From a checkpoint of a small transformer trained on Wikipedia: 14 layers, 3.23M parameters.
Each number is 500 + 40 x the weight over the matrix's rms, rounded and kept within 0 to 999. Layers, rows and columns count from 0. Numbers have three digits each.

# down: layer 9 MLP down (transposed), 384x96, rms 0.142, rows 227-383, columns 32-63
# up: layer 9 MLP up, 384x96, rms 0.152, rows 228-383, columns 32-63
down227:516503518509512401495466470523529416549483586523491496432431539572488545530426493430543491449565
up228:501547537523577498557476522504576466506519475431480488502481449548533552479462464504524512465541
down228:488516478557486477509480384498481552530545472464475510514584542465423490488485575554494521512474
up229:572485567515484479538459556475463480443418446438532509394543484483430565555584603448503523570560
down229:388508447384452560437548460572527465526580667495409515571473553489533403451425408534509479523490
up230:416448596514533494469517484527517511540493462546546568466381516516510528476523529610493538508529
down230:501518432534512494555579394467443491525501509503482474466489461510517477461437433507445515454521
up231:506471501509473525510547410545520478527517557527527453418502469470504477446517523485494452453524
down231:423579491543504493495546472517458554560584530505419440496505509516519514441514467548500465448553
up232:531468464425466633537582524508504515497497482434561476432577535484501494543428472578508531558445
down232:411541561470518459490522581565532513569506582531539490519451570568514492532517517496524477447533
up233:506488453443499495428509512523531493440498474461521499482416540522501620482499487449470538544572
down233:516479482542480539557489545478485496504542457484497508529561502450523457393486466456529449508463
up234:493456486519516432550467534551517462473515447558471493491520533565511617497492509464527526455559
down234:480444477435586482467472525509552521522538467510505505546516547520509568539485530445497451482545
up235:421508484528552496468472459500570470534521618467476445456525505479470561558536382469480547507465
down235:472526534508420504452440391539527550530487472521501468509531526500529498479554511522575427513449
up236:519483522493516434542505485558504495508427472465485436576495523499442491514462465553423525476585
down236:574403467499472547485422500462556510476428562462451491488513500492499444596470417559545492451500
up237:510484478451437529547468455522534526567514501467486523469483461439525492537457455555535484516561
down237:496506492552484448463499466467473482436486469480524449536513541557478445488535553554513518495467
up238:527476499419497499435518535443531512528438498467499522554456563430574496502430520522415512557493
down238:465460550503481497600574525499624588487475477547582502507460559523554567481452451516503447489429
up239:477510466467531434536611434500521495482511476528596441472519461529541468473482491596415457489459
down239:555529488459479500515478626453594440545436528493494443514516494539537474548461518490531486464508
up240:498453535499483476523447545558484397533436527539489504480498445564511557487489500486486459515513
down240:553510527495514547466467522536494537476501494488428519504473493487555445515519510483470456522481
up241:450493538533505499540501509524501518490482532428430525471517532562506577467483521486508475478509
down241:496436517471501393556483561472515457458478532555449549516527460515461492490450509421493533504510
up242:508504518553540428506538482497560472439503456498525495410548473390527506530549581429459506444507
down242:501604495455530530489442565535486516515508495522513546541468549493579461470611518513439476497446
up243:492521476513523513507464499510561533481543552503514485441541476496520484571449467527453469478493
down243:547555437493503505471494474530536507557520554436495426590496508528458531540492478579507452507532
up244:478529568479550486502483508480484505416546519505514507502377508443518516618501454477502501528492
down244:511459479382487511517483454541480514570542541478480442474475515454470446554548459511561515495391
up245:561549403512528527474546448411461516429561534495531436491527465425503459475466513505509595563489
down245:517560496449535543452471620491505473555528433492556548480509542530519494532549507489504480521518
up246:503486505457498457524540446585530512504572461484495535467432526441485490518462477541483533506524
down246:538531510524504535520535514462473548531493485529489433552535449483471496457510384496507515447506
up247:473454475578496595599493547470472451520521504517508470553553524485540440461478468552468489492485
down247:498441528449537519474467580488561513470522529481476483562489519503560512538503521466505505553552
up248:431548478519484523513505526508445522543499481439444510447430510476440521539557483470490532533510
down248:508469487465464588516548452512487498449551506496553494456535459521574569520458463478563464438496
up249:485500457435519483527510472549445519485460446479573467472470484555491502513494491557498565485485
down249:541452512411527521503451549491511533449529485525448464451496496500522490531523518519530486509570
up250:512565528516553521455476511469491443491446572493505503488521574478456488517471562465496532510504
down250:539498455475571521490440431533547514484533511481494496488493524494505529493526499459501460524478
up251:535498443479518485534532581513431445505488508526524528433489503500454436559456476598443497537445
down251:494444434517510519433508501517535593489434458501464500544475526447618513529410458507533441529549
up252:501566517518554455464511554517534518486538532477519457517514395458480531482531527400470549456493
down252:505444525543437498452429381511500519534558488458535412526514564470513505527531418508487504485423
up253:518540372427539563474565511557447543483458567450525493487493552569536549508445480473467535492490
down253:473555455527554443523449583552506503535613420495508491515550474487486464531540531522491552512605
up254:543450506488533486503436484521514441528478542450514466455454460491510477559493535458482558509511
down254:493511511500486530511477513482490507497483505569460493549506462453465460516512516523499485490446
up255:477532554408464442597477535460481436464533574443475449560526481424519514560539515509510482444516
down255:562391477491463538462515453534476559504443470557449527495398497474463537491526544470466534524451
up256:468587555438504465438457478528436506468464566521483537433493490492517461500504530428478487467492
down256:527525509499491504537490511536547479483493520452461515502528433461525521564499460442517453461524
up257:489569455491536520477534500430470420481540494393506441560563466414567541525512480536505504451561
down257:492521412512544617525462483460477493432536428480486513509558505441518534489509528542464538539512
up258:505444424478477482597624566460522436485463439442535455462577535446576505547461434600499479417467
down258:528519507504423489542533597473495480488434528493602444488597462506553586522529500549484508414474
up259:480474400518580472594415487535480536526477444438539542466461442465498512515484494459419487551451
down259:499432491493439486468499361456383510491447432591523484460496445512545530533476530560525548495461
up260:503443480594488502527543515487451474497426534463490426494522523505524472524542495516437489474533
down260:508475517487517501472430493494545514501549517504457512492487516504542485481482522538507476491476
up261:412538519484453557519498567520557472604531480467548520439551491472422548552462434514371472474444
down261:484539614486536526528550603500498506461424476520484492497527557486561556553539560419483424522522
up262:489488493496518468531465540507517550450494465530475487490536503502605503504450525549524475554505
down262:527540463486452539558559500533536456519530475502450523518475543484461490408459519538521491489482
up263:510505548534473559499543515533514545550456511521531500541539567444511535509476534454463487499469
down263:516437481491524501515442511508537477472484552517484533493544534500466517507444484506447552470520
up264:500593527503451445504490569526479521572558434415467445585516536519429502468502531446534541558491
down264:481503455476476514471483434524468515505597507493514495435562556491516496620432499535508441483506
up265:495520479529556574555513511511519491505560449448505522418529441529513484515519553454369447460491
down265:475479601517453496539422549501414492469505502469490498520558511502556557545594485484422442538459
up266:456527475522426475554515499489434522496487526445478516511523500425508535577524536502501510529489
down266:595559466483517492459507460477515503504481493510501469513493471485440453515558496465487482562582
up267:436496502420491464585476468499544522446411554458531494440502442423506447503504477568476498436577
down267:556558493505497499474532594523504521502501504507462542500515544567492523531475471496521559532470
up268:453492480504441454453548491519512483554466479488498512485515557571476541555468481564539465473496
down268:493547507495502440420450441549459420562518525556524466505535482460541478498472557503472491491555
up269:512481493492499448472516544572525542500496504432585537470429491524540499554511481518537440497557
down269:411455515491531493453434558526582404503457515537521504478440568460467520498549495449464494462551
up270:513507521567520470427593503462523510482563550560553524506474527485483501492491446436510522505498
down270:511538539562441517517504501540506471449550463427446449499563562467515532473551496484445525532548
up271:544464450480558401514538498543497504541520554436547474514428435532551494414438480506480541653507
down271:494518527513482521540500520490525451468512430512388520508585565500454453577502480494502471412475
up272:448510555539469479494469470500516444534460524575490586474487557511578475485546532483522485558563
down272:475423527514507504544509517429526497563484515472531552474514470404469451490428478528439431563517
up273:507452500433507539505457480526456459482532496431483484497488486535530492544399529452536434513498
down273:492524463519481544519477420459583522546509532550483518509571461527438456483532571524513467448400
up274:569534457523501493484593515534501501550491511470539523563502485471489459497566486546442423498464
down274:488500579541455533535505495498492575454471487640519428506456411466506506512471530427520506552527
up275:498526546466546486498527431500509440426469590532546511434540549508511478537483500490478524484454
down275:513497446475532524520484537505533502459522479468445497530550489451492475466549508457494537540520
up276:492522524449484486523451503501504573512498466523529440559494369507448496447485504527476510553566
down276:473525565532551497565506548460533511490451512510463457539524529486515489525454501466547543507496
up277:556560496385531469478527482574549521502415488554585555460586515517509545507462438534525503456513
down277:551453484613480534463429438530501517533494532481610450563414545487519474561489490522446505499498
up278:411527496477515460515482516514565474460464457480507491520531508453466519511498548506429570420534
down278:555482477521500567524497487484455512568529472489567511516476514573494420520544517479519471468448
up279:569522474548501472470531497549487460503479470446496462469435516521539487520501484537447454484528
down279:461507544491453507440526597456559499594495503520475522522383403492506539520478509497593552521553
up280:565521491519509493552504588500481503518509486479491522505502468494524541521525487501502530505533
down280:439447512513489517552484452464490566482610522504512559478487510471525516502523544522512508508455
up281:421504453464471545486498592509585427572453489454490541520553478519494488433523509465545472528492
down281:472480544516442480453551516455441458521510512532482479510524462546516484526500462456493501489540
up282:574548513493521528444525510468482442433474584554476499510497573501541504491466516516488487436484
down282:495501495461470485502485509493553514528515487498513501540506498488501589506465510479509461501500
up283:447463504457506481500408507575424508504531500440560526470456492443420484459513538490474565493532
down283:511498522482559517522491508473470484495472461436482501563504495530542485461454557492531533534463
up284:516577509518485542494506557476466456473506388484514403504517506474570523550474507541430535454425
down284:460476425505494494578495511462501519446459517494478591502507520558456418557567517515551429566536
up285:498501505439479473522552492478532500527457539467507522493526508481476527536481503501496530416547
down285:534492460467525570498496560500468499502505502493549482528536454531475455522502530475487524474572
up286:539521536443506506479489469492537533495435475465478495479480565550502463540473433553522450500480
down286:484500467511527499458485463535478466532574476480505516468536554492508441506571530449457490483491
up287:481486501448482501502520399560528509521532495514508469483510493529445415562531545501475486505495
down287:407487493519499520585437443421508576471527504494454583509480476549487492511478485542518505458522
up288:533501418428427513532460512506446449476482497416474547448496471462483450489460526455568519523455
down288:535519481536499546580434470448475421500483495529547381513496539466496451464506463563484476489464
up289:491510437504474496412525525531534519508428488566482544518528522462443478583397511489529490477539
down289:534506545482483561537548529469487465503517517517501460542481462572496478506562527449527513469476
up290:459387471510559555471561503451607526465489492512491466408480474494522513570479459533541534528498
down290:497576512500514429558486412518425467479488494562515458411548524467575471540589537473513450485487
up291:499450521512455472505561507566476493459459495498527500478450448506536509501504470459522526445519
down291:516520490456496535457536513449485517417473502515489455480485539563500464517534478523506507570531
up292:446519581484471434509511502541556507468465522515484480483522541520547520454435480470517554521524
down292:489436516496542535428536568470531529430508473538465550465584486483533432437492448456440450477502
up293:466461460542492504524528491567466521539490516436538505501426471433531495523505453433412509446488
down293:461463523517481484438462564501465458446538528442520547586522412503475418467474532448539576541457
up294:446472499460465478482523437550475490518499496518466498473421509453514536487468562478545525497561
down294:556573467506480464457503475495525548457533505511513513500546520501537468527539499482533495511516
up295:425494522439518461531538449570388516505613511502565525499512456519484499490570545413448503473546
down295:413459564564478426505477443526506532477460516448437430514526461546593499431442533491505544546505
up296:478541445478584562516534466539457500440524517501537585522488500483499516526499580498485509489457
down296:553522489501522465562425510493512458453482463493449512482480524546450424562581507427509488509514
up297:522533501425542442492422558519484502528522467486485595421401440467425506526558576563487527470489
down297:573516538506529542457528507529410558520531553513468526421436575469523508541458484551526486459475
up298:512557441517544516484547487567467471477496537478563566512527499463458508501566531436527466480533
down298:499439505448473542507471465512522473415474550463527506527519509508505511502554535437536522486526
up299:507488539478483555558568535484525483482443431467568544447488510473458543503469512603405502521487
down299:551534551480485462495567598509416496488444512529521426370508409529574448564462518475472519473454
up300:467533377532436496530548539563481472575450514460553471420522475538513514520466472513579507593516
down300:528455601509518524475451576518574528570457474507450497431491510507515431600446459427520536470555
up301:524508480526519518441472545534472462567450553491499462516532509477484510544504488476476526507528
down301:538489509562511493521511397513508509481497507507471510536454548499524522525575462553513512523544
up302:511440449461573466545548486500459512533449478505484416515467474492517481538399526549478494483509
down302:461527458456465520498589516488499434498502547455420476501428513577470455481519610462467510490477
up303:536554552526536493501503451531510462541521575527536480466478568436472484574446497435483392438499
down303:565561510477418495492515561512494508504457523532500506439526521492455459430492452444457540571524
up304:471440530483452469517536495514503442606484554576536447490459493452566553547555532488492503481488
down304:575523536499543454459412430516509454550481526493469536481503512520462528530522477475468517436493
up305:494540493518524460464479492518521521498536530500462529464595511478488490480492468498504523563534
down305:520487517495489508479465515515467502495465516480521498502495462540541472520490535529492452447512
up306:486485465529459504513512526506510520481406502547470580466493527497534523520531524476498498483565
down306:470518459479503535477574555438460492467507512504554475585540478526511493513508431464567492539438
up307:420492566495506496532479458582499453516433492447499467496544591474545534522433410503480440438463
down307:439493495528501563545472534531519468466513509481485413543591535369534506457505472538569451499543
up308:385557478486433523567526494502458466469503574482570517507557446503458494502461526458484534570463
down308:465552490479447426470521486588526505516439571496477457598454555447509491474562488484449531482512
up309:507502484456585430558460434467456454509529480484525458468595589445513463521514475508491565558501
down309:509541519434524522541535599481543506510485560478488469511490485570433433511457497602536528545458
up310:502545493545484486467489447479572457583458539527521474495487541394480513451464567484455530469545
down310:483521493416474470437424392512532470449519472462453561439503498429508590408547515519569466502544
up311:541514482412475459555569477424476519498553467517533561486448473490479415541470519482496481502562
down311:450518507505366546458486522484489500471510544471499519523443519525452492496575511546535496520507
up312:618515530469568437542561486523457447509513542490562507488531561518465573560485487484416447528588
down312:544405485437553472458522585472488538366453481456482524531513506488471489446597542496565590500510
up313:454544581589507523496509489568470489546507463521519494529459512430430477518494500529492524573480
down313:479523547479532497460435444556477543458532455475478569524412520557611499524505532438511525491478
up314:527470515424539469509537490522533479510575481568500462504526446540484522477497443445527562434511
down314:467501465495493547536465488495466466443483461571442495512489526528534446556513486537579442519524
up315:531509521503514507508482527513486547550490481490403533461457447455461480498465544500559459475494
down315:494506536556434450488572578503479448502482478498582473500523450492563555478476499498466551574489
up316:514426550522520446524497526586490483511550497454497430517516516498531414464473523543473492502515
down316:526547501482555516471479555470518551506461482503418517539530519506468567491484466415490535562495
up317:565475501492529470560518466491484494475458468503445463475517504477505486531494459522586537471594
down317:524488578518529520567538539508492495504469565543469522495517454524469594455528452480570541485455
up318:512567474450468467451477485527353510487517433541595456467503557403515576510446534554421482566489
down318:452569523548510531530587607467515472414523415479407618527557410467512462426427458555416557551484
up319:504501579502582509512456563453459461524484501489435431532479454464527449439439591592553487530525
down319:499537488569448503496446539532550476427350494477475432586430566499491534494549545511518549484532
up320:470512479515487533542566473500542520464498566447541557555500505482460520501534511476481604509497
down320:514438513425532502497503438497463465512491470517480414508443560440594457545455536490492516469490
up321:463535581486483520572441412553486434587522479481550482448467474535433492540430468473565449511480
down321:536447478463481504450459534524503467535473503527501617528533477523515500482519536496530410446417
up322:518529487489531496505462456480509503560488479600443548486517519555544498495488500526486506518532
down322:555553506492431490500493474518442514564510463541456521547530519565526505538530504500483506458527
up323:482525462543521451551532514520532492525515511508513369464470502465434483508512525494441513596458
down323:569479537470515527472484600505470464481375506466603510611597443445432554452591536540548576463476
up324:450491539496482562568536473465525413528540502443544550370553562553465498525499489491509502558458
down324:491483544459562538579448488561459539492569547551558477487464482495488524544449451488407409485569
up325:507516544508501471535422628557554427615567510474520522478453508454537488529476514541483465554467
down325:502494521439500552543515472539524519440482436498465489501468548481553462463504508501549529379492
up326:478458423458524485504544522548462486490444479474596515501492454556450499536503489530463510494542
down326:509441578510541431410498494483565531396542501500426507500472512477532493423582508430549513511539
up327:518486378546512523498477501556562514484454486445475485522474483461510572539459477527533527512523
down327:433494448541517538446416500554510506516433503488514594476567500542546538406458552510509529563504
up328:501518478502514466510494491525509503512508508436470527520470547474516469443533495497512494561446
down328:510479570556460515455525554449527498450511446520522545518530498467544455498562476487495483426519
up329:461563438471496476577470519493543492548469502481498481482554497515478489532450499420495521541466
down329:572501483468519465519499532524515527575532487506556471532478465485553475518513505491488554440511
up330:501480454495542479512477487471473544485504492438475506458518461481453438494535532474534448486549
down330:473438479486527480514482503481538539511487542561533519528475574488508521486490492529501518509512
up331:481464523476527470493467483541432571538484483421495532539450499471561499524452521563493506536521
down331:486477486553468518530461482467483490503589517475525485477520546529482481455510455494534507467476
up332:495540514505471522509511522484475452492460455476489464509535481484492467496486478504448430561496
down332:552506467475601474511464513455522545469500519501490544499507454508467502534497471439539477523518
up333:438508435511540479571479537483503521470487539521485524473555512511490485503457543468546503460491
down333:503447516484535502515454546462524515484504522540487478502486529481517491487465452445578532465526
up334:457560495535532445547477495455486558442470497438536548560445492507439488514466537468477496537456
down334:463491529463539504493518536511450512489530486576588455499425535510506542522511427510469514561502
up335:487533513486519543523493456431429539459429471550503508433531508481459513520512497553505422478528
down335:501538444518505471521497487503526505505521551526519531528425483515456500470545545488479497497535
up336:470475536471550520518522515432493600513557469496504536499460484495464468548522556519542511448497
down336:403417537491478489532529546515545454505530493530508471412517416554443506402470452496457501549522
up337:567498499460527477514530592496500530509490444441552512481436482497506493496546498494463536427464
down337:527489499539395521506528404537469499495478499465555458492571497506486520554505558513492508511400
up338:556466549471499544465522528545520502532542530523513470441522505477531570500561465470490480462535
down338:488546506530543497522459480539475534515498530522526511504497470519524551460488512500468565525497
up339:463599530577473558512532549538407501529515446451432494463528467497483491480479550485449538542492
down339:511474465516519521511505572531581596453521502443463531417452502584521506519520521484513498470499
up340:504497572483446444501470554436514558484539504522525499518449499485536490545523541509534496531501
down340:529452486560456543440551417554522509514486508536494521500473480506498496434507446496472469494504
up341:555461506528454532474476551485587519535471482489532517538466462506505548570524436545474477461474
down341:444439465522591546477501503513477501494484495548459526547496500449521398500511496533512563490490
up342:483477536512480478490512465432490498457459482441510514467544553496456464447578471532472470457440
down342:529463496507503532471538468510510457466522456508560552498485524475482485469536482536527503484507
up343:406517511433516487440546475495519557466514444553513505359553525456414527565465454383551471541484
down343:469481458459517608449508546514546514462490538519517477480556459509583518455455547545527537503448
up344:554544524479509487507515470564491473473408569481587494426472537392536493527474445467535443495498
down344:550447424442490620498633442534471493485450562476459567489537479457484450542607526448449521480466
up345:448510490515527482526493452565548460548471493475506567490551481488501494439497454591468463516474
down345:521478555455448523461584510454471502483542508471511525498472505508487522534486500436487472489534
up346:461543455466479482470529497466506526492439507477508529524496516512443474505472496451477574483538
down346:514471554561499573531505478565544501498526477475512446461516463520543479459541521497553492537513
up347:473473486514500482518515475487536492442555572518531530499534559451477531493500544476489479492533
down347:480489458471499478447557504478485566467474496588508510511533441543453454482514512525499463501485
up348:421453620430483496487522450449439549541546466534510515528477464508510566559463521485563438524520
down348:485515552506498481413542549516557509506582485462444544534487522523434525494375416435474505466598
up349:517507525498500476475544525528503551481437509522534511503454500560501513502443478499506433496540
down349:499482482495571439488476525518539535478503497507490495498509501565581465506452527519549431484514
up350:393546524492522489483505493518502573442532503550464416468557567478522525497430457433484471530569
down350:461480478494455466519527505522495456484533537528486551507470469535471445512534563516442570468449
up351:513486462453480490447553517576503520435494538491530531538506490520523580489473503498433534490494
down351:409485508536472566418510463491541490545512490470464513555480427465548470457513549534483429447463
up352:431545511490496519459512560542500485486491436488493516505502531495549511537467488507496529521470
down352:522470469504460550463497550472564526517481448448470461494474517532472486504533537476483443473572
up353:456523495441461540579465539517500532525474455535509403450492539465560585499412526494465537532486
down353:526490443554487513511534464523461556472570491484431478445472515476594456489519523456509466506464
up354:561473464487437558524513572517478509538498501439549488471527438511488516534517519474500420543461
down354:507464548550474500469547470507541460469482480484493533420424443541498491507537504560533489568453
up355:506534509489517515527550465492475504531530440583537483461462473494429581478519551532524516492388
down355:518489483455474500473459484489553531504502528476471489527510515502544477510475537501475444478470
up356:495473541495447432492520436511485527432401494494559452493462509529513500537482530552476523568467
down356:538517460536538524490453442441438502466499522571556533502466438500553484534472492522528422484435
up357:528532501466507439416479444522571517518492519488529507513439447521488485507486453494498497528524
down357:465515435540463501470535576539446522526486598444481472527452484555576515581546462504449508432540
up358:547575524479513530469528439490501540535429523488524496576496502441498469537494487555528404446523
down358:467477546485504485570534545561502591466503460545468528435456524517510518534463471445435566528549
up359:606434493450495484565509496548534554508527458459444499479418561458515563551451509514485495504430
down359:496480520547574524460442581466478563419507483486535462500418482468512482410514466555478514524604
up360:563452507448537520481491476482560547523495461492526466481499524499432453546496396461489487517484
down360:536440507530497546508439459489543494493536453597525445499488430499514430493430518533430457492464
up361:514503544535505458446465501528521511511496551519527516465546461486496538509476529586487517414480
down361:516536487556542565561550488459481471510444504495478414508469503530427537448569518512538490499504
up362:481560450540540484485501482507492552470485501537509424495470438474541495484525538451421479464526
down362:477485546444464513473503627463465469480429501516556501481586483494578493441460453500571498543548
up363:483458543539518516475454502520516503535463472563472546496530442498424530505442559493505457489461
down363:547566546483488500488509450522501494564532499410458482456603494439570517542573465453483459425512
up364:549508443492487549406558508508399424458415577447507475525488429428540545470500566544475529515553
down364:487415501504520509476544548463496514524539498517471538466445535461488471522524524498544486519547
up365:561599498454530538508514447515522460548465462545513552546511469444467469577493476581553537494481
down365:595455526505569440510507388470487423413588483453497467516492512502475492527566488527513434492500
up366:484515510467544501441545462484464546520475464502499583503535559445537542516435488533502517548442
down366:450512513487466478462611500466512473528490527473481515478515534493530498528509466482542478499549
up367:460453545459505575447519480497480543504501522523533493533537554523479513520507457507465456455450
down367:497534589595487461537484540447508505526535491514458486483492572568470514561500435550547429480498
up368:488488501468496470470479527503466456504540495486543451470464478448485494566476559547463494513490
down368:509488503466488484565531497490427515446498521480508515552537531505534455454492520545511518516525
up369:534469469475543462545529451511491473510468557499515522484522555468504566502506534534489504434459
down369:524531483489541502462521528490490533515495548515513459505514500446509502500493526448494499517528
up370:493442499466555530501440460474483494545513461558455500468488466455570520584445528488499516478574
down370:464517510533457469454544469485512515481502534463568511518480514584468501446536507556513439542492
up371:487470438474475497508491554512457518565522467494466591449521450434474473528526519478490480612441
down371:558539482504505499512539447552509505448516564499459433443475457506499531527498410462582476480473
up372:474519529480493531552514497467504529540549489500483491406521531494467414509508504504478543568474
down372:451484513478481413474531509492511474458488502501539526587498549584539438453482438558520486476530
up373:422518516553474591465535549544497487519491545513530545523527535492479476537462568543431507573480
down373:559512473498515497390520580450535508459432502504502557581531564485506492483505506547430494603528
up374:482435532506487481472488443494451514520554519465534451424418468495512507456474503558494476564448
down374:486537568518494449403500539437490527497483523469476471492564523517501523516524486453528523508453
up375:505476523497460526521530501476561593521435496541482501456522490504457478505506527534462456495465
down375:513477528481530448530469439522483492530505485486430453507521500437572508482489481491532467481495
up376:489506454557521529503448503518494482499506498576445545488509526524451480538488505476525493505467
down376:507436541422434536480526485476457497477497483458452484471501489510495460496526562469505509518461
up377:502548444494501521513548506515452473532494530524491551532499563501508527524564504444483463557533
down377:532525520471524547494565493493469465477473464518503537520493492581526478486457488488519503493505
up378:507485471535517506551472510496512420511488592514496557495488438487514513495526480554452492510478
down378:501526481478533460453497521544547567480496522498476494575477521516500507507464499481484462466512
up379:531490479420472488478519460596504500525451565352477490478493553461518436509436563487427498514485
down379:515536511505575531433413503529569499549520539524503443519561462437483500517516532485522522393521
up380:508525444463455521550482497472477550474410515479543499465475492497444564486532566464488487509526
down380:487527494540498497535448489497472458572613486453550466543518517533545538475472507485515472475493
up381:497566544496463488500482484541532477503523496511563480470490503509512507604468488489524555561549
down381:493507501514521515476397470464456502512512512479515504578469557519497489579562425561517541516472
up382:451460473455497487512473547525509496507464477483492525487446370500464565497539524587483468581566
down382:545510431487497505469479491495548495499465519529536556545536517515552447502417549500491425503537
up383:473501447488557539435503499456492488539431496453564492555460469419493474429515563456553535518560
down383:522498498551554513555521553532436454538493484546452545499537496541439468503438530432524469484464